Part of a small language model's weights.
Size: width 320, 14.7M parameters.
Architecture: rotary positions, normalized queries and keys.
Training: a variant of SOAP for these matrices, 275M tokens.
Each number is 128 + 32 x the weight over the matrix's rms, rounded and kept within 0 to 255. Layers, rows and columns count from 0. Numbers have three digits each.

# layer 4 MLP gate, 832x320, rms 0.129, rows 781-831, columns 80-159
187101127133095143112068163138077071104136130147116157148159108122097082112162093147122159103123143134189123136121102140026107113147137120209130117107124094116105196137094176133149084186140153130135151148129071065101157143106160141136173106
119077113069148150167132119150078148160131134181120112167210177097077153168122223126171140155091102163126094175075157138139071148100145111087082136183149074134135165129145171103169136200118166195083174162152105093120144144157174129148168147
105135127093131134070170170155067144202141128103125143176143071151135123162164145140215150107115158127111129118116139115182127058125156171105110116125074131114098121107138132144127084115154117116179120136193121061136131085159103122096091110
118135140108112204155146162162081146154100164101144167161156133128138090164079095109100172121054156171078136126152157140122139130111112175148156155116107133081088152135109073096114113070129155156148099112137113106168122104140174108215130148
094107080116121150084143138170087115072154165100097093148168123126089100120155182133150127106155143158145126118170104143125125154087136129160115107182113101086127085087099091124168192075121167104162151114082119112153135148137165161129144138
142126156120152172168174117176130148131034192148072110123074069123078182132191044096135155184174175125126136171101129131152082088139194163132164117127158105088127097120178141147173136078113100107115179143080170091044125093141127151169084106
125104197151066164114096162157132101155161166101122074113163110121160150125082134128136142138113155093085119083143123100154152089109150090126158149082080145086145129123184158105102119109156075117087120154107154142072124144135093090100126167
141198093091154156128101115158125240082149180176133118157097102096165126162099173124108134139134133138139132125047108114103133120074158111142162134188143164106097141102117111171139130140146148124103109135130090126139156105189057143138151116
078134120109098155117108094165091160107145121106195140085050155160158130125102149092086132138185121158185048137137186122124054132147097177145163124119153131118104114122139082111146140108073109144139106111209092118123133152098113114161127201
149093125102158095120109119136217153155126147141126096091127098088103143133120132091124150172159039180142105134102099159112114124148140150116088150167094101119152053112147152133134128142125102117131107116081115138087096135147076105136079120
178166094102148137183114143164134061143086136162159132108138118099194154136178102130168126128128131133087094151100157160169068091091145165125064152179147205110170089113137117140111112121108170127110123103217121136079099165090108152137090119
130094163199131148119111126055133119137148135127156172131138098120147103135090169131090167168098182120152157112133156087121142155141159127139146173111144150113123116133113081164112121093132119151167120098074124073140101154128153116142111093
101140113157137184153102048143131078188186128215135104096158099109114202182137135174164134117116122187059082125111129083150116116103165077126109098032094135113095153141135136128150101112128150166103081131103118085120106142094146160139109155
105162146100114066169133126131141091109119114131147131130195133112069144178099133147128124142112133179112112080120149067154130165085126116169057139156157121107103113145114149165096105175139059111103114156093136090137140149133155093146100169
101145108124159078128107128134145136093161106080129075138103128116152135156187157105107158108131130128154095194094071129114078102150079107126192156052204092098162182129132167093162135160131129134027148156124153126089144196159130091167125079
161132154144132136106100085096143140117178089110122145114106153064107129102118141183086123142133128030122162070180089126114188162069087170083196126146141128098113129121134100112166171067141159173111198128110147114114192142153182160142133127
104087117136132116121126143103099115160108141098123095152102072135098178129113179086171163137120138117047095088180137144155067143156197092071153094123133101164103080187132105145141076127124120141139108167107137144104087083117132153198217085
090096149081163095157118122110153107118181083106175161114147154135093113126138118187045079111117104148192153152142128095170157130201145082099102063132098085140150154112187140151111113122106122124105112082153142116130127125098089120176112160
128129088165103148129103149110124119169157057157053122117158108126164151103102214096124162105158187120090145078175122113143119117079051158172121145139193102119145161201138113081120101126176095117106169095144085128117042122147110164170133088
130144178057094187119186114107089081145114113106130114133051123111143128098123145079113131144123160094142113143084123100112086086126183066100165138097157164117127139088052150138181165074093152147127085165119116141143105124094135134145052111
107096171078095121123138117170151142122099139108117103134097089119158143127102139151102030143077101133192075077113182126132103092176169135163129123109106118141109151117143128135182178119112191145085147092192144121120093085191181162145134106
129157134092108141163122124110108154106092166119166160121160071122158154114100148079108099126132158096114118125130086143114111141135162137100117123125124099166162150140174185134131171136154118113070135084140113123097158178118107137173155120
141162175120196157124179154191173088168093139114135083110114156072088115137077150141109155176139129142160180119152164147161096079101149136124129160132131157076144125087108211079098165114091131097115161125105142117123144076161075084141098126
184120111034150114127203153162135089128194155146105190140158136083202143108208181106158138153147195147168150122114170155131150113102135142074082117066094115151128133117128145175129133085134134109140146134122115135113121191137078120178176113
115180166221159144114126067152140092112040151135069152082139117094074126175114154127167148088145147091090140086155170158115192107160089126125151106157117133152089159123134199143113154159100091089099134127072178161078148175080134037100122072
104115115107168158139075092150108133173193114143099160134157109122127126141130145099097184137105132127078117113099107176104081117087128149150142184072140075103122183149188133182152099162147069088109120139147145128115157057113104168062163149
118112125146163199122088094089133158097152118126101098147085153098146143135112102155092156140065077141141177149134131144081140131124127151069157148098071124160108071131154109134141139125082089085100190160157135107166143107102119156134069113
110152090102060198201195169175142139127146070100113140141145138094119146104096148080104076101120152108109095056196145143172105161112107096160098088068112123112102181107171154193122104107114139133099113140148094105157170162155117138120122086
084126146163144129135095175125110094111106211162079059096120104108144104131120133096088074100121125132211137125193122174128083147079105117126114104146146170142057125092194188122123138157080114105176146117156104122169085075165083127134160101
166126106161088076110183085140142133161158132143114083157179116089160176120196118144166109121189177132112139158135136095108181081144086072166108154114125164158122137113119158109163092123066175159146181133063150072116112129109156116094133125
078134165145109147090130165106165249154081143159204158115117128083139159118093081124070180131130188094190128140128162190169102064101058088123118083122113087125124135148126110134130165156145119198105125145112081098134148110132150170117117156
238086190191115175135188088140151104101122116062143114118158123131127136127134191104092117143160095190146218156105175124090124111135149104151168156180182128100140178144102206105115113172143131156174102148119128142133124144111115211069118145
117120128069157195106151128158130138097219115152138110059128134112102144135111057105194072120102149141116143165075109089119147178123167113148070141143156070115151191134112076143150121136142067114096148255125076193147038173085163084090147076
117177168178145075098158162110185133107106101090143120089105120117107121099109163069127105112209154154129177066142173100144142116116114092108155126137118114082100122146146108141099139137146090108112073155198080168082152146098179150096145101
095057173153071050110166104120138184158117072115097047112156183101124108113097097170196095122137117140127142131165120174116101209125114106125108139119134143124127124122113160148092051068126135205149108086074111114148138147081164099168107081
133130133071096161109094129084159097101141143092145159152057133117090151094151217094107107118171180146110126112108130160120170176096152145142149119050078108135136170115132109161114133090203120103128108156143108140116069113104093111100124118
102100109154146163167144116093109123164174212123102093106135067084107177124132118153213135140101100118163087143199195083103108154175136189165137126132161135145119169106127156173126083111111103145149133168128094124135082150141117103176175186
150119108115101155225117197080128080129116143130128128088093096111138138146136125138099049117143136107051129141133153143174137140155160227133188139103129146122200121097074095113048129154142118186148120087106166119151153137122075118076180107
169177127084110123094081145174098120121107126128183167120165143135161145134105137094151141139143127148063066140161141104125103120080143083151164086156062140099134163138121108110130092134099143088177115121131152141127177085194142112131134168
134115126203121138144071097129155153154153114130170116085066143158102140153103152127154190117076183141129106192123158145098122138169172184141158101130128136122139206094115123113134124110076099101130145181118089120149150130137045134127163143
152126143171164098162156138121154077151165165148166120153084109112125141120157101153122166162154138138100136114132104119165104114084104122175158084157142143163113127091126121083082140168069149156131122075163131199167144099135106122140106108
156129158150078149091139115097114174091147116150162180112154118117076077156141105121112111174160103117121133136082058175157113145116101123122142132160198037096121071094186147056131086097085096106121108161089091141111190084066120109155072126
176114115121160164109112101184109125098164104171108143132119167138125145161058176088150092106194149098133104090139118092117099142162107036119137130126180156115122150143159144129136121173103096121096164198134065130124161059115178132140110128
109161120152106092130140135127067147144128137158125183148074123077128104135147060149101061096164161152118173111116133156132197086110126016174084054105155153086022117188103101140147157104097143146105101072129133095217130102159153149103083180
127107091072104101114117146117118127157121171145150094078170148148139137135130120062096112127171094135132121160124162083135110131077191130110099139146084145139159111077126116123090123177159122131146169151167174151146103106221162039162102136
085151106066117100143104135132118110150154154151116124085086146074156147110165198128112157175137134139079115119165143180156106099143128067093123088076132059127135172140153187152072178104128080113111173142099144116146114129110084113146131108
120140131114074131070156119153147087125167112141127101155109144170101151170140140118064097064085087108128071144166105151141130152094193151158120142112156111134147153126172133162105176134122090162122191069137096172121126071143139167164132175
171090113130166194165112171158096096112173135121135136159045152115134099112119101184124134109114081156088106122149186114166112127108100080147140085121152127097110112147124098176141180136071158119064171152155118132128186118166113149097077133
171114114102107157137148057068132202167117155077119098094111128153126154143105133181145100127157100134126095155099177129138088155127148113091114134126151115157073146121146153110131163163103173133134134115103111144176055139124106150141121135
093145145163111146152112132097175088163147117085150187077156147137117159096139135151091097170105171091127120141171074159096133158085127150127105118143150130154152109162094097104136089106137140115159074062177159107148133130155144203166107159
159136159118091111047134146176175142207058137098134199069117143184131160203202128056131076121101142192201089088131162180083123180130088121107177083097111060147153149156138079150081176094136164117065106141166178153169097152181161123160038097
# layer 4 MLP up, 832x320, rms 0.135, rows 781-831, columns 80-159
090097179150142111131152121165140174163110108108166071118120152095120188148118153133102144161185105149093149079129163116159167113117121138081168125139106145119150068126141106138107155134111083113113108101059141181149089114185111113114047126
110114137066060087147136171052084152109101146083143139102100145115145181079117160137114108134165131124112100156185133163136123121169097098110087120154108090130098145149082108097136123127065127094080153210124147144101161105129125130113122079
105137112139156126100100120127150151124151156142122125160078164128092140150162152132123128129091174131111099156141102088173129073160157149071129078140105098142081068154180176177153060175088106182053145127107147155057086228150119097119081075
128187177100125163197163140120109170135142125194107140162146125119135113206070156065142183168138174162088125146149122088141137128104132072092116189138168101146083102113113131130114126108114112129064116115131075115131101135118153126193105180
120117138063123132076089164106135135147089132150089106128149127104107140157089132107136112213167149141155099107127106152129131180152134158184178115148113135095147165129123133122134102092171124107169151164113121089075166125120121183213114126
134120157157087111091111122094112132163105104098159129108161144191153125161156158157168134098090081124157137111173092129131112140125071115097071119157122131148128120154104126174113118181151128111114093127131063149086115089137135170084161163
189156127097108075106115132145086164161167156150180109144154098105097152122138145104158153173122143116106141095109093183074120093144170130124130154114128166187121111166097096132121145144141101172151175121121140133112130154163093157109160206
091133090113087102110208121076081138126177141082051131135165160119130134075138139116142148121119124150118105174135137099111193141119103104184122147127178168149174200099153111173143126183187108143090157119111145157100112143173085076139092140
127147097120137115095119189136086126124150172094104150112149127112161121093105188098094153143166123107127098114094111091124190144160104057118141159099147137135127129076127065161101160122087146144171108128105114089132119095085153111145089122
138160095164103106094191120143107160144140135161194071111139065114108175126133157127126118082169109069146121138126169121098112122131076119124142108100146154118185106125123206152121134161123134091129137087153062116094127089054069151096117118
092138136143155114101160106119072107101132126086133128121125090158091094136085085104126129102122140115169124127190122125141162140104120123169191067098133106047129111108067109086184156081115112151124178176139082149089134119110142119162155156
108153126148120153179117158128127134183173159116118140076102099148134142066150100119142147181123089169121140123110136139107085075114158107131102137079169120119138133120114117132143125183190147114131110124092099110155087175161177130170122160
122125147146145070085143113116101116157067134075099187096182131150136117156192081139111094117115128098146144172076076150082126088119140158102135110175156127145140149198152132139108155121088163107121131138095135160135071092145155150150150190
080094128154100033136103124128154136175131126137076181163167120089147095130123121097166118145139089164128163176105149183120134087080188108146132142123135100078123137121121124085137103107086117118155119101106124167101141120140164179186117127
077158174140139134061125143141113156169141120122115149063192159127114107108125112149112117128103117180190098121140101147089111131092082097137159126136169180140171088091091175157069128119165149095076152061137103098103060149119127088137151133
205135105123147123110110094085148103119145115092137118128138171092178123112128178095121127141151169120123078099117142085161180180060123167122122208126141141139135135141120104122131127145105153131028079121099107131146100159170096112124102169
073123109160085148152057108117133183143168147150082180145149143109076141202085150136102133101159196185175035118147075094086132084141174091095146154157101158091108151157130087163116157080125076103191190131067153106148172093044105110115182133
140150088113094119240100134169068130113103085083151122145139121110136134158159106161051153129105136116049071148156138115100091203171124119131172145139097129134188158137129118165178155134091199087091120144163147134133089142072089128150085129
131142134109100169063132142117129109132179105174152170128133064200105099182127173121142152155163157074156098171100127127133142131177137112107171141149133065143145142164094083115173190159121124178113065129114123118110148135119185132140173133
148124166144124144068153170050112121101151135149144190122109056149147107127117161061122168181180137076105099155131126096118115102105099138094181164112120109158133141173113143195167144151057102154107102111113133175109165114162135100125053143
118134145169104140108155156100156105125163136106138118101099157186126167100101090147108133120120102120128099168178035208122116140133099136134095136154105137132138184151067182153189105134155141170151106114027180124121156108150047132162137139
135136110152086133135118121129156134179103149137090073121108087062130120086124045136153119141142136120147142095081146193122073160119187166067149108174157088130110125129136185135157187040166121122105135087154162164117125216131033108105136126
110094179155128130160070131162188157113162116099148077159163102113159093151105135079118103110095150125173091133065107137091181103143095121099128103103133137118087086130126230156134159144091155138132164133156086171140126139115152156095135138
141087158151145118125161176086099113145133155116180103162130134083087105098132151130106106137122179109131151082144118148123113132083103121107102160137137096202153163118113139119105105134151170113153154076038185150101099178150121103219070167
121119117127166149082102141164163134074167113086157141101210104166103144091191145094169072164092087093109159108102154160126143136053179182107117151165138097104201177177106088110159101180088098107114138049081118189153131105184107155076217084
189114079183112126118106163089086095106140102112104079128129093139133125187086150117159161110181106123083111141173117159179098132154086119052180123035088086047103164112092099131118128164098140129083143161135068161146153143152142105079151171
150123147152094113120110143186121078104096139111143138048167148194176106137147175093101106144136078169172151135108064157110104111174116119149106126108118087091174155135107181075132084128122115107130099144105064135122162174119103137151154134
092112128189138081073181051122114058170097143144150109141124117113137133103143162118124165161157083053131169088077108087179089140098081175159118200117117117140140114120114079085124101114083131104090155111085126086098100201097130128147162158
094167132176108143131110092150140092131106108155114154160118122161171151091082138152115143133095071206083060088046128128136068141144197151132212107109150114135095169094144166139063063178132101129111155117138144155083131184108067104164153194
159079089119100120160058155087084120135132139139193069123145139090152145102215088107132124102158125149109110162106118151065142159117138097182106080127078117118114110094098161154163114177166170141142078161120178094168087108120136142075086167
111090134137161151167107120108115012150152129107146078125115125211160081097123134129171138066133097129136130124145118134133066120098148118107103114115099140102149133108093197088126143082100080120161113099071167132152068106126103077127138096
130126148117108153100108162125167144188171116110090156105164165139132140156147108053132195106115113182134114124123106137095146145143138079060103102131053105045158133123150135158146104122117153131221121128131089166138125151136186133044159121
090162138070127099095113083080110170175175084138116170122173162128205169101122100080152167101122074075174150207114107112108106147196159159125170107097113072053157095176150149151152100145158203064148107098175128131118096104127111145136074114
081117106155107153116148185126154147143100112186143131140151116173132168117137171086172092119064148125116120144090066081093135154111172084136141134133124101115067170103037152092129160154137144104133142105175105101063120144183129098053146141
198136100124099163140089185153104100182093139116166165086101113109141111171103152152143094109112076131081093158132109170093138099147098140077072137148134073143203141116074114111116166145128092119125143107124110139117138133123073066142123130
074155104090107127141080120124131112101118164098181127134063117102124133083111184053091105123129151141133130152107124174101137154109174122129159139105062151110116154136155109109146112082159099094127120133125115125133113128121097152082162123
123158145136064125138126105173072098136140139204121115165109096138118134076150107126196156120177107159138128151070133139127123165117146141142111126131123128084110149076122140117156114111129110143127129080143096158135145141122133111151122086
129120134067107119119164120161147110137145137065137146117075111104126140135140107181188086143154139131190120150128106129165129135111166135097172173091109173116143175128082134109139202144136114125097107107149085150173094136134117121087127142
110096112154121118091114078155077094129124157092181151198151079143105128070089131116110151114102159137078163150115087146125161093148113113140162173038122075099098111229122158123135159120095106115135121098123154183129136150114167133127143132
054205123205175116117158089132080123126107108089163160101142151158072117101101123134135162126103089156117084108120117116096117127093221183140098156174090149056157130119158158094147112118056141080153147084119169144085100084082145155111131118
139213160122134042153109126145144161113122093152164095130074117117160122138136140167147131111114176142166174132158172080086122140117148171107122129083092061158115142089121149200123122041141117139146126119070135058104133190146104161148101127
131069104165141181130163119153157149183147127128148137107085160116158167083167099139151111138130123089152174093117150035145117101116255132120154062132054163168140129130126093133140173138169088129118132100089147138144107108125113118145125152
130105110134136143112165134133134139173138143079171136062106081183109118112131128166061069116104143097148168180127090151138088149116175140173113115095131158154177131202100123166119162116139164130138121144101175113097139160139154170121121170
142143081136107077094143109121158081151111112118117118150148145127126121147113109164099124104131164102120101128138079119169131128169123126166155123096086150114181108103117104095132112100099144133145178070156142158167122159113133119083162132
088133126148113152109081127119143118089066147163148129124119111118136123147144170144116175135102104152108151097077149107174146121130146102103145120118121077116165106140156162121174130070208107102091194116154112117141115110110165168113138090
136133124096163108152173149191130095098137157095122141161174124074132172081129099119118092086076163057084029096116093077116095105096136151188139178123170143130151091122134156164165150148082111113137112101077191134090145197117125104142119111
115136121113098077142121113141141120133113114060202106066142129082142098120121145121136133117124120157075137177136102100126112099105173126172152124130187116102128100127162143122094136112108134082170133128112173155162141166184128177114175143
126159177182097115144196124097095112141165084060138131098088116145131154099105151142165102142029118155122165151135097168150056107210134122175161087104137140126091076167125117117145177114085094102138080091147128154119136129171170156140078116
083107170128063130146125155222091083133089094108083181141163093169072154046138160127139139163144114125078138085136157108124133112137079160133148143128077149135160124105091137031120150127128090107125143156163048133112174089144087135169149098
102098181090129127148140118169106088156148146152080074132156103111129098117149098062122189122155134167075089108127129210104122089096137135092191118131187147095083077121104147083089125180113145116152123145101088155114142136094105135180144112
170135123163150094116129117119160193077115102169124127143127179092123143159117074130142124147119116052125059106152092171160171177111144155138146118161137095118095151122147149120125139127123120148175082143140082112099079152194101097141082130
# layer 4 MLP down (transposed), 832x320, rms 0.125, rows 781-831, columns 80-159
186138081127100138131152128144059090141137132191087165136096125140096150146094141107091160132174102168152123146086161124125076095151130180094085147116132141130126107139115126137182086168136121123142157191115124139084164125131113109044148089
175149136081160153145125156114186111111123111109161135092087088096048156127138089111091130204114107179121146118094110148134128139111059148098151096177141102134161135137156087124127086111164093106180103119115133164136157118165145142055075119
134122096145133141102167114118126132093136150093167169134129126091133092128076135108117169116138124075060114132129099104135162154127104115111123135098129098132112168151064144106113069148104130156106187105135083161063122111162070151130150102
118118141095109102116087073106081135140111120141190101127110168131141211129167143139131187182169132133103162140126109141130080099144127111077123173169111138116116085130178108137099148166144116119157088124187087130090172146176109086119139181
143160141086109188157169115125122098130080152146090162104108150171150061103153118154190135090167085082133153153102120163140136086150127051117139086070115180106080141132080142141157095106161158137086138155122144100121113108149119146152114173
139167135089100118136155071115123167081137133163129079120112088154098142068107143169108079142146115115128113161110130132116097147112138067148181090126138116139141059107131098151162151130145100119113122121124106155123111118114112209118135154
125175142145150105091082139092139112123163093136148105185199105094188094126103177191082110115148155174151094166159074122144171113105095117157106096158155123091119137115139163117114090115052126136133119077168116126135167124148172125105124084
149145162100150125122149093192141048127103076087140119117148115081099113088071140139102074128091097139176090109117138100133082113165059120095093089096118086119060155106147142073103193157131130139103076111137141114155193157110143084139082142
133086122160150113112115112110162113068108127129067112104110125067132115116148121146129134113103168133120123081147120118122108113125078066088104130131088116149068116117162112069117108145121190122126118084141174120125068107102091127124072146
152085144175127097073071153138084115168102109192147119158155164103110152191199150161066183160135084074127070120126078151162121124171144140117161101128112135153099165160141163158155114188112141074097161122092126096134150164122026146120167113
067119095124151109164160178142114123149200112113120101160111134167154132101129179162114144109144184134099060073127147118104117125129116091131172183157140169145159163144183136123118105092097091149101114181093106127167141180112044123125134122
155079186146163032166114117105166150144146137085198116140141125075109120148087142181101116123143112133157116061083124195129107134120152112132128128127190131125167138113114122173141134131171077132155165135168126141130130151119107081110118087
150142135128127142111190134160096155087085068104129134119125142119124106103062112054099107156133116090088201094138140165106158096173107140118126148151133156194123076137136136085146160165148098102128148150188150129151137111107141115126174121
129158099144201147133161148144101119110103130092122107126120141178127156158075115102113164134108089125166131127127116145113157141139123078099112126147120130112089143131096083091132169113118130108137119103144100106186135103184074149138084124
135155146157121139118180146122132122153167130196117114103114134081127124138144118113102123167084128166164148107107152185138124085173085071083107158074142111135153101154153168144090112152092140148168146078132134100069117147131118176119117137
049118174076177048120168110138145152107136125141108150182102121135144140143110138118099156166101135104150132088116191151099105156131175116117163151098104166144161100082148168075092116164146110084105163207159074115117126133057119110139151127
155158160118084168104197146163128093078118129078114113215120137132150125124117109175126138144148153133137122161110179150142139111162092083138145129114147113086109092166165164125197156168183157136118124123073086104155167098174077064131136115
129080063114155149127124148151184072175133119150132099095129133145161091116124138142123095130100091144125201120126146125151116096160094170173131119167148105117134136120159126135113113149065155110108053085183139128118139107143091106152102099
188175143104090180146202155143118110129070176061160124074116113095132116150159149184140169044089159125142123135148123086137139117126170136145163078108108071102151107095080121074070159098094136086107119106154138150101157118116053142087139104
096113112163109108167173076135087149083118138156165155159157117103165103123148079110136152070190088091151143096108085121106138078181139148108192169144129101131173134150098152147117169100123092097144107115118131133059153115149172117137110164
154112163178159096097182114133135141112175135142096116148084090141113100158117061101155072074136091128074102132114126148094222079103154143113137165085141137134117097154080125140172116144137135133136157156144158145106099200076130060116079152
058113085116110105133048146158086156074145132116150125184073115161155163153101142160137100138146127109114098160217147099179140123113113091148090080125124076165178126106110046203177081137126103143154101190104120138135072073156197174152161164
164159103140136098142177174120109109097138150048087117172156144110130112104103082089142120166104113116117077122100189141096136146154161138137117165134200152150134080076106111150113156083153109198156109170098141145148068142093141163101136121
132081144163077107116121131129082187068134129095166110140091125141159167165089137101110164111066153163106144155079096112190073104159157081118136144166138110141177101141158160082102134166117084063141133171165058112153168033103113120140138124
137157146133141133134107127074105089105164090131175204198131134106119161198156074121121125156107143117129167146145085151180115163163067125121130125106097115103097154145175184168161141179135122172147127192205125091067126129105093150115183144
155043109145149151141116050149087204076108094170144120184141106107070198115169085083102172195196175145077114139102158103081144148137088147151085163108140169146123085208194158140126106089158133126092056125087098081055142127100148120146121131
088115134048110105116131146116134180112056129160161159087093158141106124196112098114117097081159119126106187125116153109168092155110109161096117180104146138117154076118163106158159123127162202154106098132138119142180187130107085134149139154
134154125154185142179060184127146130146187143107124112151103142185136170089099127136141163151169130107134141080043103126148124159121075099137162164150096116177146162118143150109117193140070144092189138144088144125098103175130118075174139162
102091130188158154132129155150145090095080125152151119120129123111098157111108058087126078099117062134143091159099106078103079143126088153128108153107083009117196099118126143180117143146122111137141108081104137159171072099140115144105159124
177129119121122096111128086161118094158138108186092134140124138136146186095074116144149194100152095076110153089127105121112118168148148135171102105119103178098113177116162133073197211131155152078134131164130148111094093129119160136156135128
125167117148150086112134127117107112144117122167110189148157129111132174098138117163152108077136093093179120158124128120104097070146103081181139144152138104167115106096134143121120167135160146123139098133168065111155142141121141165126157138
139081135165131158113145133137100159138117169074148096124109102139123218157186141084081105137117131143155123102096100139111120074083169123129107137118158079108140137134120101121150107149165112183108172173115159143161089129150135115160074094
168134087199109120069163107135105170180217114194116116073150126134160114129154113143072154120122151176088120117192104149129131165155185133133142100113111135167149114150173133140167153186067099097174105124120118102092170148085080116069103150
149125139122143109109089102152108138173101140134133122165152075126120161101114115089127075099103103147130144110113147066113094189114169099095106096130115125160100145067096177152080115132110154134125136201155117170096148092165120106134141135
086139115179114105135116134105184168056108175161076070169114123145150121114111099201191118125153085106101135118165078158065107164153130169161117075129139151086127191141189160106119135101119108086134126126088173175118122064167127141134155121
117126089141105114094146163103138102134118064110086112143154153172137165091132108145108156188117084142142123116107147128120121113130111152118132169174160116130096134127093133078150124135112078146119171069141155093137121150132087101142101123
135116170084130117077073166124075149112119116093120140123113102117066120118166111142121101185140101123119199130103146107147116109060127128188159123114119141113138125127113107127120126108097153169097101125146117171165125143098112107156138151
119146101181103113144199110108133134168159172195167038117182168112137104126138111100083145099122154075112143080117136144079161123107158106152103123078168104126167094053128145136085141157154152145156101144129134073121096161147152111146140111
189091107151090107165223171151147134137190177080116141108132102197159168122163142131116150137137136152118126106123156151140098113113057168111120114136071095107119120099153123180087135135159084122188095122116145138122071163124135113134108147
123186115219095115158114135228095105177105111186076120099124136189084164138122172079108089149185164126103149144135152142129147115062120083074129108134076119141094148130040144139117118117114120105123096117087122164200119171141092132141120109
117097101101124146148095158116135182079093127125157154099201163140105163141102083142109132178104078096102193143134150130194145157105137174124123056186117134095110108163094152141105167159115069129198122157105125151128126119162156157093129136
099102131098150139076135130089143148135174146069173154191121101108121105100151160064171136125108122102090123089153168122168088131121118195177169062149103133130163151091130148145119162082126141145156092123122200135100122112122161163160103155
164124100133140108127094172169166139121160174149123126130118159082123165164123093145104152176109077166161169148135142126130115122113092116092129103079117124109142120115160172170155115084141197174107089186088152087156204081142097143137092127
142079110165076157189152129139085106159094149184115157176125152160152126117129090142117114091106143114128103137174106094152109101123117156152140131078118152120092124093089098114152088131174140154131138120128104137150145122122079146162128178
113044150145102120123090161091080135057159161115149115170134109034094079167080110153134138132165103068121132096137065075139128137109117114116150101167134186118112144138218070129098152116150138140034093146098118113156164161104099089159119188
111087081107151069123149142149165152114133099196114170151141086151192134145105079107094072178165153177157154138187090086148141149205156145109131185125124116156143127167098141137203088178166128131108163116134119089104167150095128130069147152
169146149129098140116119111147139192097083106130034157118140133140146156108147149119142176130124181127157130128084150158152160077214142105157102099143116176117133147113070143158158157121115141130127104160150110092146103102164161137121075146
150100133149102103118179171132158121179153161183104120119140099130159081107162140099179161130107132062172139136130145156124119135101159052178103099151139110076053166107118150080185096174096115086130185174221101071121173179113139148139079094
109132120169051158159139118176102108121044149125131114116121123121154089184150101172107102123172133120142010095160120114133160112143166132158027118135170092099124086172098128110117212141130159134166084125195141116175114130109136123148166090
161151113132145094204084160087205128127156186109069129097121115111147153160131146108115136115133164072094130113053077084122131110152150124113101107148061149111182146096136111131127139113064129079146132133179166127107144176152113147136093095
139042152120123111135114099131144122114061094146122124083150094139176188160165135105165176133146119178105069150081100133130089191128049070132120108151153190119141105066171137172156134126171125145213138150154120125105138075149062148203213213